{
  "n_layer": 15,
  "d_model": 192,
  "n_head": 3,
  "n_kv_head": 1,
  "head_dim": 64,
  "d_mlp": 512,
  "vocab_size": 4096,
  "activation": "swiglu",
  "norm": "rmsnorm",
  "norm_place": "pre",
  "norm_eps": 1e-06,
  "positions": "rope",
  "rope_base": 2400.0,
  "rope_fraction": 1.0,
  "qk_norm": false,
  "attn_scale": 0.125,
  "bias": "qkv",
  "tie_embeddings": true,
  "parallel_block": false,
  "init": "trunc",
  "init_std_qkv": 0.0253,
  "init_std_o": 0.00462,
  "init_std_up": 0.0253,
  "init_std_down": 0.00283,
  "init_out_by_depth": true,
  "optimizer": "soap_variant",
  "lr": 0.00535,
  "beta1": 0.95,
  "beta2": 0.98,
  "weight_decay": 0.025,
  "lr_head": 0.00796,
  "grad_clip": 2.0,
  "warmup_steps": 200,
  "schedule": "wsd",
  "decay_fraction": 0.769,
  "decay_shape": "linear",
  "final_lr_fraction": 0.02,
  "batch_tokens": 65536,
  "seq_len": 256,
  "doc_mask": true,
  "train_tokens": 390500000,
  "steps": 5959,
  "dataset": "wikipedia_en"
}
Each number is 500 + 40 x the weight over its row's rms, rounded and kept within 0 to 999. Layers, rows and columns count from 0. Numbers have three digits each. The size before them is the row's rms in percent of the matrix's.

# o: layer 6 attention output (transposed), 192x192, rms 0.158, rows 49-63,113-127,176-191, columns 128-191
# v: layer 6 attention value, 64x192, rms 0.154, rows 49-63, columns 128-191
# gate: layer 6 MLP gate, 512x192, rms 0.172, rows 0-46, columns 128-191
# up: layer 6 MLP up, 512x192, rms 0.164, rows 0-45, columns 128-191
# down: layer 6 MLP down (transposed), 512x192, rms 0.157, rows 0-45, columns 128-191
o176 099:402516539489484480505559554440528525469458462474491547480493472530479540494479497523604478508550563501512521451493484457582466481492520505518482513497491515557481456486494449450532456499509541
v49 101:492492472492496547530497476533450499458414459535501496499510485454479517478498583452466452554482531522580446484475515517520426476465500510554435548511481531555528438571462469534537531532517531
o49 102:523451510497503483549481482505482495496403478475505508455539561480493507481412545464476496443509532467477488510498455524476553420456498458446519527556460526479503488518506540466591510430476523
o113 088:485457536510536389474526508477507491533639569552552538538477446542531486537535469579499511516558480498538466485519564531466464570442523496461502501507490457486534537470532483510471504542548465
o177 114:423503469438474521514505545576479494485469508484535437530462554444553503418512561554510484495539468518447533550483555435505474526584471532526500519453528529489472500538480548452497476518470499
v50 096:518533480467529535437460523503523503519497451494445493492440499477426510568477515480557516604562562450458458449506568501505447580533521483549572495565561529465507423511506490482475537515498427
o50 103:475538529473520542523499504550511502481533597488511533494528475503489409455519522526506561482553511476551584470469548505469491532501537501509470519401529405519481550474456519479468498491505525
o114 091:502536430508501492521532498442428458482409463491508503506486560481552545593501474470475423439473466485523478526570473477522506461484507447488500519610460526427489552470507515509545520498478481
o178 100:564492553486481435458570494500518559483510438533517466589480491444451588464528526585545484523552488522429453556474445458530528534496436570435599487392559459460543441557480481464445522535550528
v51 095:511509562523502480449558463512491498475547476435511534491586543496521520420416480474480491547467480459464526543556505559432451481456479470480493509488504526460553500557510472516459510522508572
o51 110:565474497490436563539473417513506504458419442515494498534537569476514503474487532455450482532522528492433480505450454444496447579443477493502512463503560583504499554481491535493509528465561488
o115 086:536530485445525504477470573517567518528546514494541449465500499466505502555542525452538502440514497519549479465473583481458558520631528555477510499527454535524457513548545420478536406527471499
o179 102:497502522579570532487564497449455507541500562482502575515461532491510475524445449540507516478556465473526568504469531528548493489437477484525479576479489512489460460434469562576474521435470475
v52 096:531545493472408552537436535505426459483450500525566458451533467554465519466460508469538515513459539455544440454442472517465551513491526495489490481459544487441502548519620553569498504447503534
o52 109:511512453454485506484524479514547480536475513487517514531543454537540487452552531483487446440528513485533462489498478441484490497509521473470514532528513485541440541545505465526455483471520465
o116 088:428490514440547439478528508559508453473494488524522524482478491480443463560474518516485506557523494488421527483537549539531414486500501458483479526525452536418499491447424496444494508511507502
o180 101:470533492514459513469535521461469514465430545499492534496536510521447490452587523501541540448498554518519519458495492480462541469443501612487414463445478479573485521464585540586536462513503448
v53 101:529446566453487505535488547524508529427527508467510540486450521436508473435518535468471551495477407470447479451514469487457470586612540453502528535522587429465497502534494487534492514533499464
o53 104:470471489502510526485530488507457517502526474501482505505516536459460450443549416431503526469504525493485475509539481567503464521467543475500488548453504465466501513481537553537521532569525496
o117 099:475524484584522559538523476429567502532505536542505472570507514590515515535475527530503447448511535532536482499415471487538497478439448576502451437522453479546506505493500517477484452480435458
o181 110:566485532459482438480504496540528435509458481539495497491519539505527538591446465497500511492586465504490467475525562466485479517557539468546523480594453450461477392522507450505570455400524550
v54 096:536473441519544508491560465531503495587553544477522572499509396504510579429489528455537448497522476508474431461483497460514488502477511536512499485507430503432509485451508536492493556455543590
o54 105:462546461539467550561559479553483483555526566463460448467537505554474531467535501494551458472448554531531489478508529484522607449592472481515534537591460506475517497483479538528539463499503535
o118 091:493464540435523409416488457548470525437432436530518496496441425466479427534457494433401613490529466486495503540505551500504465551470538486445455492501546529523525512555547491548513520535498483
o182 101:487488479539489605537503513505475519463540451531403438482445488507522457505468464560496460532555478530464526515467460540477453561487475558544587536510511481515558482522479491526432477479505531
v55 109:482481528479438553533406581509545532482530462506499461478509525437501583508476483604461442528478579508446472418401536483518474515487441499513495564526516456453501532525456486488476502460487532
o55 086:499432453516440527535456492595560410550430503478426545525487496478480481465548479587531462512561469483510530537466413493396461495455493488509495469474457506483425515489526475522520507504503535
o119 081:474512550453625454431524528437430535489568522488548478476522543535453454461508495463532560473562486582563503533601507528534528457465482579452506509579529519536566446496465488522490484527518391
o183 124:506480507568447453498485490558497482567497533492533568547556450461437553476477488560458483507491529446453447455394548414494539479609558528546496567432464508485501500478551456468506482521531548
v56 103:378435443470460478488507411523563437505419512430509447567489534500507519506559427447463407511528539438523498573440471486521571522526503488547536540513445526557493529502504510467422485469470473
o56 112:500429497456456425486478485475455539471493578478466557492466470499457529534498508554468392457452509492524482531497501515486568511427498448507473499482504500578481545528527508538448479514525499
o120 096:521621472550515529514459535582556484549523423524530465448503528496563539502462546439540618503505525448393468484542512474550440491535512524490441500423582513436531471442493541498545458523516555
o184 100:497430597481551412491459490491520477541497517423502568537419554474465550541485476467486497522530460503541525473492512480471482559438515503529454505536478456516475458494445505501506489450472429
v57 102:377503506528455451506499451495567490561566493489501503506529507481508438572583534461462457526497544511379455451573485473452438509484536571569492477451526549483478500536510520546513520519505477
o57 100:492465510627512462438570516429490511522497528448512487562517502522499550496452474534554464490503536514475498508472513454427551458474481499551477507493551522497578529478492501488452460532528463
o121 086:530509501475577552509432483473407460503508473467533556527451548509479531482473539436537476479477543537595532534511530575584486516479550442493530455543444462423478485478483523471595517475522522
o185 109:499484574402468510550554535525532555429486463512440491388511493546459518518533423548500583530487514512506524484494384504506520497521501531473471535547513501540513481536495456577506526516529531
v58 103:506452408491476552502554555469522547517461482385522444493488527547514459491469569534450480505551426481457570504464484565528434565579496480536479531415468542563528462485581490507511528526501424
o58 098:511533465587455471520495477544516501460511495526544474437452538525524463542466533431521553512466443404473522527468542435494477421566467495510548493560463468473498502555486566489436486529544480
o122 082:442495551456560496465499517491505495466455447521491528544549518458488550483567467551460446540444558540607392542521500480460445485504534533496532541541498563369491511458415511438510467512434578
o186 122:507517494502461467577439497539371468505415488454463454534488518520475519453519494589480514531556477488512571444578509500456496514421495499476487488517522423592488474507527476564557515421545423
v59 103:479476510559535454504547446492438479490433476508503486381472522442487508485536431521489481503529575551490496429635477404488531473518515534488496507463501531468512416547516488522509549479490610
o59 097:494505497515505488481560426455518493584539361492488472435521570513490513518507499439483422450515536496500356505512528505399451492481458497509442481467498459480526481510448623490500460522499449
o123 090:538470483490511536497520554472551538494522513497496548617474510541534509533532506510523553532473438513505552501449471564551535559571476518523524449557497460506476504459573467466504524474500411
o187 109:547513504557512487454531495545434490498493410525451418449447498465497519477535550450490422544482539541472499523477536530538494491373461518469441518486488569481528535566505550515530499524515508
v60 097:472505494528464520500497507480435563471434530531423492560514507499540425496514530429478460461473467478470430563593459429502496439457489502480552532548474516544362518546477479445512394554535489
o60 090:454415479476486493535473488530462409461469513588516439509526479471523510521492529556534450519541431473460447519526510503504453457461476399506525462495529465530490559474475512426547474485480552
o124 083:427540522506504427522492538501515493530555510448556441481518444483443543472468524476515576553461522480495506422408502511515505597485518511530487463515438508467571412470492504524560538483446441
o188 108:546512512430544559530491502526544511504563561540458424429571549489501495540518516514496505460502479502504507534566443472462496468539428514438496453454495553527457541483439480516388528469509438
v61 105:535468475488442551477406467457550488579533497501479560493528455456454382484434563497514485550513497513522462565523473517469520511543532410538492499524528471508508531553550520491488418479520493
o61 104:492460472468539435494478535505501440473458472505495486484504506502493549452530468455512501613506528547488438569438474480489538539453472448499498497538538537530484499495461503467522434517522437
o125 098:490544579554491532498562511564486529435508463517478476555511567483528498482478493545480540427499480422518548419525446487579412507496506521472500542520490540490515525517506379564521562524467532
o189 109:479461430478501479488561494505564491446522527552511497460567579505431502531486446498536467563478563511494513475492530540421521444514513489467434555529474466559459468510540499443509524540485553
v62 101:501459453570509452497517496474586495418490471527482489505461486476567539524517451471480463515489462443476518532488494591414520494512529518456437438480563507505473485490463380446498534524425531
o62 120:470491495497522491493573574459545530492446482542508523485542435488541477496476505405522527491522444524558478541448519534555545592534494423472504473462493484508503496472445444544508512524507507
o126 096:496477539373520545521449478532479518492537559462462486537518492470461484443513520599523499529553580530490528467497510435560457561454462616507473564578475481517472514558538521571520483427491535
o190 098:549519543588397475463507484492544511509503551423552561506447501515502465531545478505523549481484470475587503534501491513452490455509512546533527456542461534541571429412451488453496506507445500
v63 104:469521565547464455498486553523514461528473505453548495502535472449486490484540547494432526493581501468460502489482512435534521465499459431510427447462529509555548480528472471455486519563479489
o63 098:447534530479531465589452480541500533489533504600477500530502512538427413477373449506510472499501491454522559503471503472439482465539521443506483514511512474410480589472505505548448501510499483
o127 101:507399471550457584544540515512494495564475479472505450447539598524625541524449499482515470418456535574465454472500545530587499484498450550522529498561522485555483507481515504533500479478532521
o191 103:460534550464521488484512454526424477483535491479494515506450478544470497509516489496563504611527523416452524520466516465499528493428453522454552534332517553441517481472470501501439532499502480
gate0 085:561537477447462515548561541599529562467503451547498518481519438468493498477435512468500534471512583460474442559423505461449533486497561494536455526511537497492549500544540491470480546514511549
up0 096:532518446529505463533484460523545534497463420485474514559439553426489525525451527464534532503516473540528527519517533566580504513521545469434541426530459428480464483506513553501476473441521465
down0 085:484460494480535530475503498531544524458558571460453511537445508528493471409478480512544527553462489507475473481499538423449556495507475480490478594510522503482533531505557444433511518467453470
gate1 092:495568471477469524552535486482509471507503479541489454512523528432524496535500605526558429440589531521557463420449455463533522518503482556490543576400451489479535463446450497487476491503472456
up1 095:538582477489551453522500508475523453510498549536562580527493510554494611517538397541537605542558509472475459448478478563506464532525478506466502510450535496541460465431510534542565493526497501
down1 094:529491491498534536449557511501512580474563485495456477474462562471459496521561453508478425493503567474549498527460552564492577480539511534507479468499519484442551516506477460530512506569517522
gate2 098:500496510551437513409492453555593505560545474465448450471505456501454392494531482565428504480494498514524491460485487449467527531542465515492440499470542523418519423556501483528546468494524532
up2 098:467598510567516520526472496497489467540527513505516547421463518540411515522548472541528480424555459545570439478554528517442494495497500484503490495500533460452511527532511499468496475433514532
down2 104:435569520522487481552473564511543477429496516539512501474437517514483489482499503477513487517608489434459505494516467532511584510440528459518519505525482541520414531463511570568511500461543537
gate3 095:493485524405584527530446533472458499506481557518557479536484479430582459439430502518565484504477496531460541469444432513477490437520468492532476514482512462513511493453567543504501528470531492
up3 097:544439538556473562501468512595611499468501405461509538557483516434413514556495415518516536470562479459435502496494479534498449489440547472415524500431505530508499503500545516472512496494544490
down3 099:479483528479444514557445442538565454491542573497558527485448426509468515538482562538494456424528479450515452566458409461522543465502564524481471572485508494556571533518490453532491486560559421
gate4 101:496534522513586515521486444444564495510491503484513437465511479395555478565509519493582532469519515471550497516491585480440437463509531539458450552557470511480479439423532490444509526502504528
up4 099:526527529516497449594505476506505463419556536503480619532515498539466526493496494477520508507480461572463522481529511504454480435578465420502540508514477512500520542563469502477405490515460558
down4 100:475587535527496519461421481504477479499530540472549467554448530496534504496482513500503517440475528521511546475511529489536443558539500466549431416475558542530530455447463485527530503516529560
gate5 106:509469440458492508532543563436473470472528484507497537546509506488485551505464544456416457436461541458492488524477517509493516510534525475485457503447453521448472489510494550456529534520509555
up5 103:538439498482490566460503565482473465509470482502478498514495451478462448469488485561566477516464480531473440513459430417539532484576551546466442540510519538556492541476517449457514472581510550
down5 103:436494486554483510462516586464495475537505535550487467486498383487464453493425434426548532578456536477455461470457432485541486511504483501438514419494519487402548501503508529557456540500479525
gate6 097:502479518466498470519433528439564524498458461417500403533484492495492472451545475503552520476569514564443569548555499481436494455524569545505491477544555489550501497473470548520500481534517578
up6 095:525527502468506519515523577502473539494475520507495513492525528527511477499486427440556559505550531451500552507464439411489595471530438533520479554495518524497540520494526509480489398547575509
down6 096:476430408453525518541486495482533482546516458549509515498435508505448495502541475553471432568430551583444474504453500456479511547395534507492464458515548510455452480522475508478538531436484527
gate7 096:487424490530555488488510509520435495491471490546506510498516479502526422542520485470524454549530486465593422486491534523467511527484531479471538476495478541456484508499511493467494550497473454
up7 109:521423447483483457564464489534490445493459522430485523524539430512541528488481576462522561541570555387532498491527452475458581466507547514476536498507466499555515485546544440529460520489563503
down7 108:456475503490469548514543443585489516482452585431585536544483453544543416524491548589513520451520509527445509469503463410524505444496504499452504465483528463552557549499493513552473544557487548
gate8 099:514509444485410541559488446554535509522566476514481589427475438437544425492471582454508460488457463504515461477544515443573515524513495505432483562516426518456451461513550540514416452512462474
up8 104:403476463563500449474541527504428439564501450512536486609517536480517419455630499487483506539533487508463496518533523459494464497469458488533463541465493399457458512540474540478462540503513483
down8 101:503507551490540469535429541455453422541542472514516383487524446563522472453478503484521556468495448532512478496498460529534543518573433481508494504476436636491477507514520450493458521424498477
gate9 102:632516497470509573554484532476463566466457470473476549462473529526536514556480480482546512583509541520527525547543485532500545514489498516443472485511456555505446513451465498538544516556496506
up9 100:503453546515501576478568484411497526467420519476503529481462480554541449548507505523526439463550441463505496562568547491498465482516529468491579560533484483479532598511499487517509509468500539
down9 103:469495521529471468500450444540469507590529503501575439490426516534541450522508549488509500488512546500442510505482462448479481528419489474507525474544491509569478489461450450455432491395520481
gate10 101:505500445548513513482456553491455519537523524429572519408527439463586435421536477514526577455551497484536557486406553557559507485530433512502471466484494498487536496493570549541448491480540572
up10 102:493526515548471517498514502499526484531430517451496553484507485577524438469520543472442477446438450446458553530497542496544496485485499516569473510504575489473485486519440439539467471520519498
down10 099:502450549532444599506567521477508497547574451459454498514479541585487505491459522439513491504465607576487473483536431544509542532431504453551470479490512560578527475516542549408514444537486457
gate11 105:457501533454475458436559509494507462460542530505572525539491555477537529478541487484417494476414525487507509499479433535544455587469452465527499488466521482520512465494515541540504560457530505
up11 104:499514485443561492538494479559485501439516457487479461589543504492389487477434470511427510532477460503503558419522558546488445522490555491533560539448482438491456532522543522515556487509469481
down11 099:443489489534525493525499563484461573574512494593502498558450484516450455584549562515496503499484506471453493517495493419518483458427489479518483525489511510511495470503492458459465541534490494
gate12 097:488461536562472598471463495479512534456534521520511465519540480476526498538538470444593521507482622441434514501487534500511482478531486432553521494494450530446478447479468414543535359485489566
up12 103:435491538501483439502469539482488482601556492479443523470563545501509476521576506435483528497517551526472517437500447492503482512545516412470500454485447509515605523468411593517490431462488523
down12 102:446516509440490538439509458483503520466432537503547519516568526490474510473441467476460522469460510550490469532529450520470538509465482548497522579521504425508487503556525408424440457526539532
gate13 109:464525504501463495514586504473512559523498511492482529492530510521495544453509514470539442465522465481486461493540515452521430503506444518514455495539507465529486481448436520467509453485551534
up13 105:442470492476475475449501583543459573554488463532504519466524468531502544463555542507502457457524530540527451487498518463551446410570531524455504508451490477533532465478501504459486457484463444
down13 101:490523511515540546428510525463521502532548538489484448510506524503576467478504478497493521570517480492479468518507514540496550511521520491439517494551522557442476460504510437607449508501517519
gate14 105:539534521548489489472468417489527500504514563579426584546446572459507545486477470424454487496549474517492525545497517507494507464622458504534425443569511437514424478482517468457515470461501574
up14 098:452548494458502417548532437487442478579506641500483551493513508508437515500456584490458438436498460457459501540549598488497435431493509471475546505482528488487489472521419540472532474541528600
down14 103:468579435483486494484411466502402540519513489415492524541445553550465519469453557427505454473473425518565503484470513479438553589513494515505448441531505449520525579514462503484517541530474483
gate15 093:471497509512466489470559418499472570474542526517532477440496483480469446517487518414468485538506565518524564444454526532427490506483486517467504485567477533493572517519530418474496517455519498
up15 099:493558565506468503515449442504501486564502438424494455465536497567499481466460451433445483545520497474533464487525580489522466508494528480503511573493469547500510453463534501450562493511505614
down15 101:472474456535547505507556484512494508514522529442503521495518510509458493545505520525447496545453576511463546536502510494461444540522544533479497494493545543436487502422494471560550488485498528
gate16 096:490472559500473441516517488416536460523525498491524557552542498508525501500471535563455517526420430520581550517591480546524533532512481537521507504451533534514454485429509495491502505553489513
up16 096:557427507536505531454502597447536498456457489514437520491546461481547482471501521405557521540512506485532507443496529532561463440493481493458511500545475489539555531491515448463578520495468496
down16 104:471481513516474493467461450497462499420501535455513495537518485558502493507480522489506495497440545436548480529452545484540486499568463474419503512558519509579493571559477547513592478579472458
gate17 096:507455474518449467400554511446483519530538506544445516452599502457537464494577463507480427565483451478487447529558456490525506491512523441516488517464487479575509444492521494494521512557464432
up17 098:435466441443521465524504542567513519462552491409489535507530445459576525506545535561486494541425495433515574530517464431498492498538487475524444499476498471500495457466468504527496553477457487
down17 091:528460478444506492495521458475483501556530562488439482484531450557443542588487526518483513529476534440515494523490491431536487497570441506462536478611531490461424543456552537475542516466436551
gate18 100:528443527523491489459574547531434551495474526463515540474503468499457518509437540516462461463459500519456461516475477521539499547634472527506481509430508508458501548534545395457450456575469529
up18 096:491526473521447497517528515472514475467553544473473524461464477502437527489469549418526460536586535520524500535423519433457526500532523505532507459478487531458552479452481484463534489462441437
down18 100:575494439526497476518509521511458458506555560527543437551532479541492512469477509521524534524574534488514505507501483555473498609452522481610445490483529502507512595560557543541464504482486562
gate19 099:512460456512468504510537546508479509470453507507541561568490489509516433550568556470541523532508478438508532491512550431384428528452494459495491553494557463511524501488440495451535557506532500
up19 093:487411577507486492529505543574469532516562442551514445441552508475480494541491490483473553525538467477500527482491532501514532448426504550511447463513503503482486494473385531561462515467518523
down19 094:530489437552476445530512532530540507488468518441490474581459550444462565515520536523478524418509516526463562571470464448416536517432527489455507514480519586456575537546485535471499591465526476
gate20 111:567501507543557546493444486542472449498483447551500536481472467470506525449583452497580512573465464472431467522413508466528512517429511543413482475533460522466485490530474486509484612510469517
up20 108:512496512497528441537513509455475519507528577499466494426501521460511499518537527552508533458443444455568533468512531497432411522439489580492507563543460495462516518527420519452452497509524555
down20 110:500487508469447488561522546475515470511541478555508486479436473475530492472506458561484572503505458451524533529506504457511535491441575443459509510503488507520482513549486545489469509572532451
gate21 105:557494590448486468501520513498550457409480475400466572495452568498556528532496425598475483493502565519462483492547537560491438534501485482500467528458492509540452475521502490538519509519529491
up21 100:550522513477473454411479474480566535552516459502505535541475455497423506452447520520545493507461527510581442498478503458457505567529562542497491447507573470542511389551512457490540429531515510
down21 104:491487566430515471548529557507557470522508494364468473473497465521508462498504543573496470490460541488421461517536452432418493495510518513519522494520580524490497470510535515478508465522504450
gate22 103:508559465494518481455473521509479463520494411583471539447464568578544462568519485419505452536430475455420480523511481519530437450516483448558484544537554518431518562475534537460451446532476494
up22 098:434504492525479549531521493563488501482442566532531468541515542566495549501435432494484503498536486430534540482619478502466479490497486441554583579432467534448509455460489497395520454471448488
down22 105:433532462524575562436557485492458501522473467509525515408588526502525502505451470535534503503462532487447476455535463531474515494417473429516482543435496554367523443473506511532496492496506568
gate23 092:484504477456455517498482536463505478537528533552461505445488470420516537470533541470549493538426510530511450553528571478479447448517405480528557506534407531450497492447450460478465542575492565
up23 099:518511529557552517502507445469513535452417547427543480421517474496534498590530537558506478473457515545550498482523546547494522548458554481515514476458538528621545537534564429498468534540498436
down23 102:488503467460478500467485445471406496421531505486514539526475446450427522502515535561556512492495550521508492494587538503479503487475452398527480490480509503490510452584563422491516540497493495
gate24 095:461437529531475475461514525417596495466501520455521483547501475513501489518533497513444525447530487518526428470529451487511551461427551506546488540499563448608540508526550472526507493523523550
up24 096:469475515512568523442461476471558490534524548459531436550417536426558499473503461427483514508546537501498493449469460454511479503504480545444454559517535461551466534492524476567532549509439542
down24 098:506544530530524489467438568515540492431505461552494453528503486448517472445475564552469487558501528451481495496441486503556550519464514543501536499473458513509510508473484500470594510484557487
gate25 103:509477509523457498560519496487496496507511456482482559496465507516527478475546511478496489408483543490497453490581499511493525494484483467475519509476567560481523461461444473530508517522538509
up25 103:472505532463504446501482514531494428503526545540560464548467519453462524470533443449511475534499571501500531430496454428571540439459511497507514545467569504479458548491523476502527546521441560
down25 103:465563502517413477459500541461551498496493521529528519520448489530498547451493526526500475495453490530463556475580491511508501501449495447521389519482530411510537451498525470488517496570437517
gate26 103:557465482495417503517523528503506481463490464451475546430492450492491489535486491465431542522567439493563522455509548544516503562508527586441498534441504483458494482558547375430537493526504542
up26 104:466477530600412532493533461517523525476575481417511472487468461519544483462483469570426523504505491480564510488471579456447472575546571511428500614453500527461522484553562495499451496451450535
down26 108:510508500535388491546521429538460538527476505558435550520452502488496518489545472530466503444486442450466509555510498500491464491512474557485522528562523404504529492547519472425551508481455542
gate27 111:479539505565458498447562503580458479547514482517479484522454526510480552555509477573600496512408509506554430502509450519542452544495455544504524540504451485418500463513476609488472503509510445
up27 109:499469570519520459474508527519454492525512438520494474525531546521526474552447540437578463495486440525508547472509508445500444523545493509578491452488555557540508494514495468429462538451567497
down27 095:518474455504465571469470545520506452470508586496464461462500509489480511457535478527516533486446546520508514492453454465490437501570490479532497391493427515495507521465499417515482527491498473
gate28 093:501508447517476572428422518513429486557530490536495522446474481475449558555550467449515531529596502501550525459449422494513509457456444527520555446493512565511512477551503531455505528507504505
up28 091:489519491540531510485484480510481497520571511537514508476500432499490472496544547558456486520512421496449462572487496501487493533449508520438440580587503515480501482497513455526489530524465467
down28 097:464430463497505517487468532510486445524489485525472439469536483485505545498462509485458518490527434510581459568481543430567441593488482445466486530542512534420498472510511494449471450505556504
gate29 106:568517546472543569439545505471413442501434464579501511499436482530548468580482503472481455568505511488501476521502455415509502435505457521465511567620494525577521476546553512532520533461500474
up29 100:537522392499495454575513531481458508588564540510455521452494530518513542566469495493582481508511508548571536511496523586539545491543457479559433498532501489519473487501523530492583472489501445
down29 096:472452476514461519478542519491523525415424444559523540476503478435424539480491532517436530503555469462556477479461475445507495517510551521486523470559511548438495436513493488578494455469458484
gate30 103:501479546455504424553505510401526472524497529485526564416473497456471484497494503567473570497430400530487491553506536541502540530544439552448563461533472525550494511542517528492537605559483481
up30 103:568473570473516381518549469454447536542423484555427494598536496502517560478480566471461513519496549564544405518472464507491427555508556437508438466548525484501481517482527517409434446535529491
down30 102:493510587508449494548483505435496534533458515590502532495533470464549569510482510477595480508470522509462437501551500489520441474532456499442473450546471460548439539518493421379529494495532520
gate31 103:493519507476436493488525526522409505469510488519510515527513512546501480487489548581386488484520497486457489526496562607486481475520470489464456421509516497500536504480576493502506578492474546
up31 100:537529462559447602541463521558512454525478529506474476572529481500477460406456521569441463509477471432489527544528511486523506550529565488551506551581481480478493496489496544464508443514521486
down31 100:454496478425475505483551531525463537487602517473510504472464564467478489517557441458479423484509535534513459473495509525445531533520471543450470457526506537468566505455463546549516514477533517
gate32 093:481488512512453496534495509538456517467438459528524493510508543549487490446557456509560497485514532544486495481414456470425470498443508455505489485509454559537509495461546514517579512518476522
up32 094:555491452513523505537498488541536528520473464500520442489484613525547559457528486572525504482474541530470525505474463442456493520402440480563487465459533515511431553453496547501486512503496447
down32 091:489483574544509518531531514525521559480474550511486534480433443498559539483413491449515524526529576433461479474538446472456409456493455535550540480495514422547487505524508468534502492459590478
gate33 102:411502478483487541492546512516538492550523488492496540503587522555503478547469453529502431512550484461515495527474537522527493477535468509499435418482577499515492521528514516474520503462466505
up33 097:451439565525495533476514553425488439521520518492594502469547503519474539485504496622516434522454471486454476474522508428526573484505492476509403561500444502542418484472489468483469465436508407
down33 097:467473556537478512482439539512597467475548548479475507493527467484525480518471483484477584520524498577484497524493465451495538480448498500515570648464495447435552615482438542576555491507533452
gate34 098:536530546464476482454469555478439429451457516535493515495428514466560478450522478491552521534520508578464480482498513472463515567504500503542504453477454503524452478510533547514410460499526521
up34 102:495478418584463448513488578543477503471500471535447518474635513448554504500554513495447488570553444531509518433435459547575514485530505509550441530466481532573540532468469528548501504506437534
down34 102:467526507432550495524468481587520450539507522489511517567535524455488429554540488505546547454506573510517485534482515506577431449564462426474522523427537528503465498486463530507608416524475446
gate35 100:576487460494526480465511493533483538439467522490446473455470446490457532488409452460548479528500517430466538501514450550426561528506508444468484509524547497474469508517563486480451483572532546
up35 098:530500491464551519482481525500557418517489516457476441508494531460534502487510540526485525433456504507499474555555474472454428453455524545544492521530484596493449580480516605499463499383482460
down35 099:442483478547510483508526509481526474524495446557524524509560550447496535487418535498445513524446437512506476545477565567472485497560551567477573511520529477463493502490521579484563483545453504
gate36 097:458472547480476464476473512525482524463562532492532461481561511524488506495495534519387553488417575468436489565453454455511492432529468495482456483492511395408485494529480469526483442496500432
up36 092:459550506543509498524524544509510474427556547541454489536530465437553483489485537522439495528501505471536512474391448491504497485527573537478539624526502534429477540469524548519533513520512442
down36 097:520507552506511504476502453486599496534407528464498518480487531495560527494488487469500523473477459488483510477502485542484513504494543483529476542486493541494520545463539565497405510517436531
gate37 103:477459530536422490532477491492523537421536475504546516500505484518509505561536513501485535468483485410500560501537532545507482518492531474436558554569509492434537548459500507556490538546480541
up37 101:516552499556534544550545498469481503439461478407437602505509473482457502460560516486495517515483502589509561449540454469438521514494469473518567534581507529562481537495497435483487457440441471
down37 101:471522553539433535425465459460500516524482560523540525532585509518521462523563563494434488464493480487477446468499501520447477436537483442499534498549539481533560481541432472458450458553516530
gate38 103:556414547497464500461523436512484440529474453493492534474499474461540456542597533456556488455452482528470538485476522466437515458535521506497496473515555484519499513494496438495500456458453564
up38 099:489547537618526520502486510522473423491508507534558466478465485509486512516516466464521472518419546548550469482406553496532477519481498513533437567545488492478507530455480490473480595521527495
down38 108:495520548579515525523449551547548492484602539449519475507449428508484486466499445509494482530514518437487392557478518478545520499516505503480502504537501467505468551539528536461513525451508525
gate39 104:505487447506589481532503539491436545507467516530500505511481585532432487498472445438491534555495537488537478463501573483481463432476450543429485502492474520499552583544540507499463506443529535
up39 098:517592482514565509511460516519524516526438517512542543548499488419502537514520477525536509484485378555494544479430502559450589476547495493599472477532542465532472505473427485451481515558494501
down39 098:474564514479488516489526468529476504531553587548550432512527521506517452479512596453460598493533447408501482507490487536476530556481497492544511516477482464534473477422505483438477501454534545
gate40 092:487491397486512476522529540454486476491487458451489478446509463490504526486513486521516450499541517531547467506481522492495498502474433501447446514526467542552473533534478500480528505432419510
up40 097:445458495485522467518556473514509525529539513539438417496529577626477523531512474484453449448497540493566546506505485427516473524572500520533548563568465506521534460413530493532452473460503356
down40 102:496509463511538530552513492454533434528434538522405488535532521528517522468480550526572532524480485427516469488490415440530544563530492504546514542478543453569511498566557570535504505555506439
gate41 102:480472512552486459512389540522484501515565515522518474447480450501524477494551493509558553534577497583439550514532495464521512582600469509503507499495556470475449526447453515520421523538575503
up41 099:542465552474495464530450593530465516514471546457476476520514463469512552610506554526447441486477449494501444503558508474440497588548558444534440483611506457506523558477457489572471511562499483
down41 102:486522426518515489479460531475394549509515553455492505504485418534556512466414533451521492456544458453465589529519502438534575486503521550523486492450587519449484491498511391503511442468480457
gate42 103:476524490472495506488452532432626519516531520421520525467475469508540516538502498508464524476524484532493500435483462484510525446547451464419492516498478522453482469426436599479477554453503462
up42 101:473576541496520511530501475509509518578435485458507512507506537471541459489464465531500529545498488580574507468430505504536471488463497404470507565455480477444524526373489512498487589499441517
down42 100:529412490501472482544425485433543477495455514575476511532499522555495526528468510558495444515464459474426526600522511506484472560523537484458460490457518500481545541496464464454565438536467523
gate43 095:522521474450436529521506528494492522490521567507511576440508504515546533453469408432489487552550498558532524517545421510510516483461445496475480458465424530461513490469609470513470457498493425
up43 097:509527472467482493428599539481519503544546506500516504542528477509530458477484522529491479519479527426536520481494506594516475479513529393519501456505581387511480480541492452533492478458495551
down43 100:510502520571506482554466497472574522516458505429534459524524494471479545534485524565491501537510499507449478482497512514515583562480463506519503440496494459607517495500476500470530558506500526
gate44 103:478494477536502459475540529548513590498492518586490540496503515544536570500483529470475546454528520474532536462504463478533512494546524477465463429496466517494451428478481470493439533534579488
up44 104:502452524538507542527458451537404541521476431533561506520479551558478448510528496489498419494506481547429464550545491415487537448507545458526448444481457462489462484488530514529557475411539463
down44 104:484531477514521543467462468484520471413441517508539573442477494545488492463533530438473452488423456429505543524521523535563498539554455452539543558502509453476465514480421565473548447566475566
gate45 099:457412527476489552403562540563395532480528526513490476529489489502397550558528453555518524563511561569526502488457483487508551526523486579475460457509513531507479518490499540521460485480528496
up45 096:476461450536572533428500457439529491447503587479484447515493519508456533503482475444436512502538480465464426554491527552566444481528573478479527511552485525454532663485500492483520541499477469
down45 096:452478478523487545522523515504535547470506502538453481410505510454463542544443488522557495569590550551469484488547499526501511556595461487479547427451497533529433401450561493467483469438510497
gate46 097:537458461477465563518531537446437493484521438471518514580526474507485471444500484544485437491447549548496504503489471468469515478525521538507513472451648468387525547519510501488473450431518505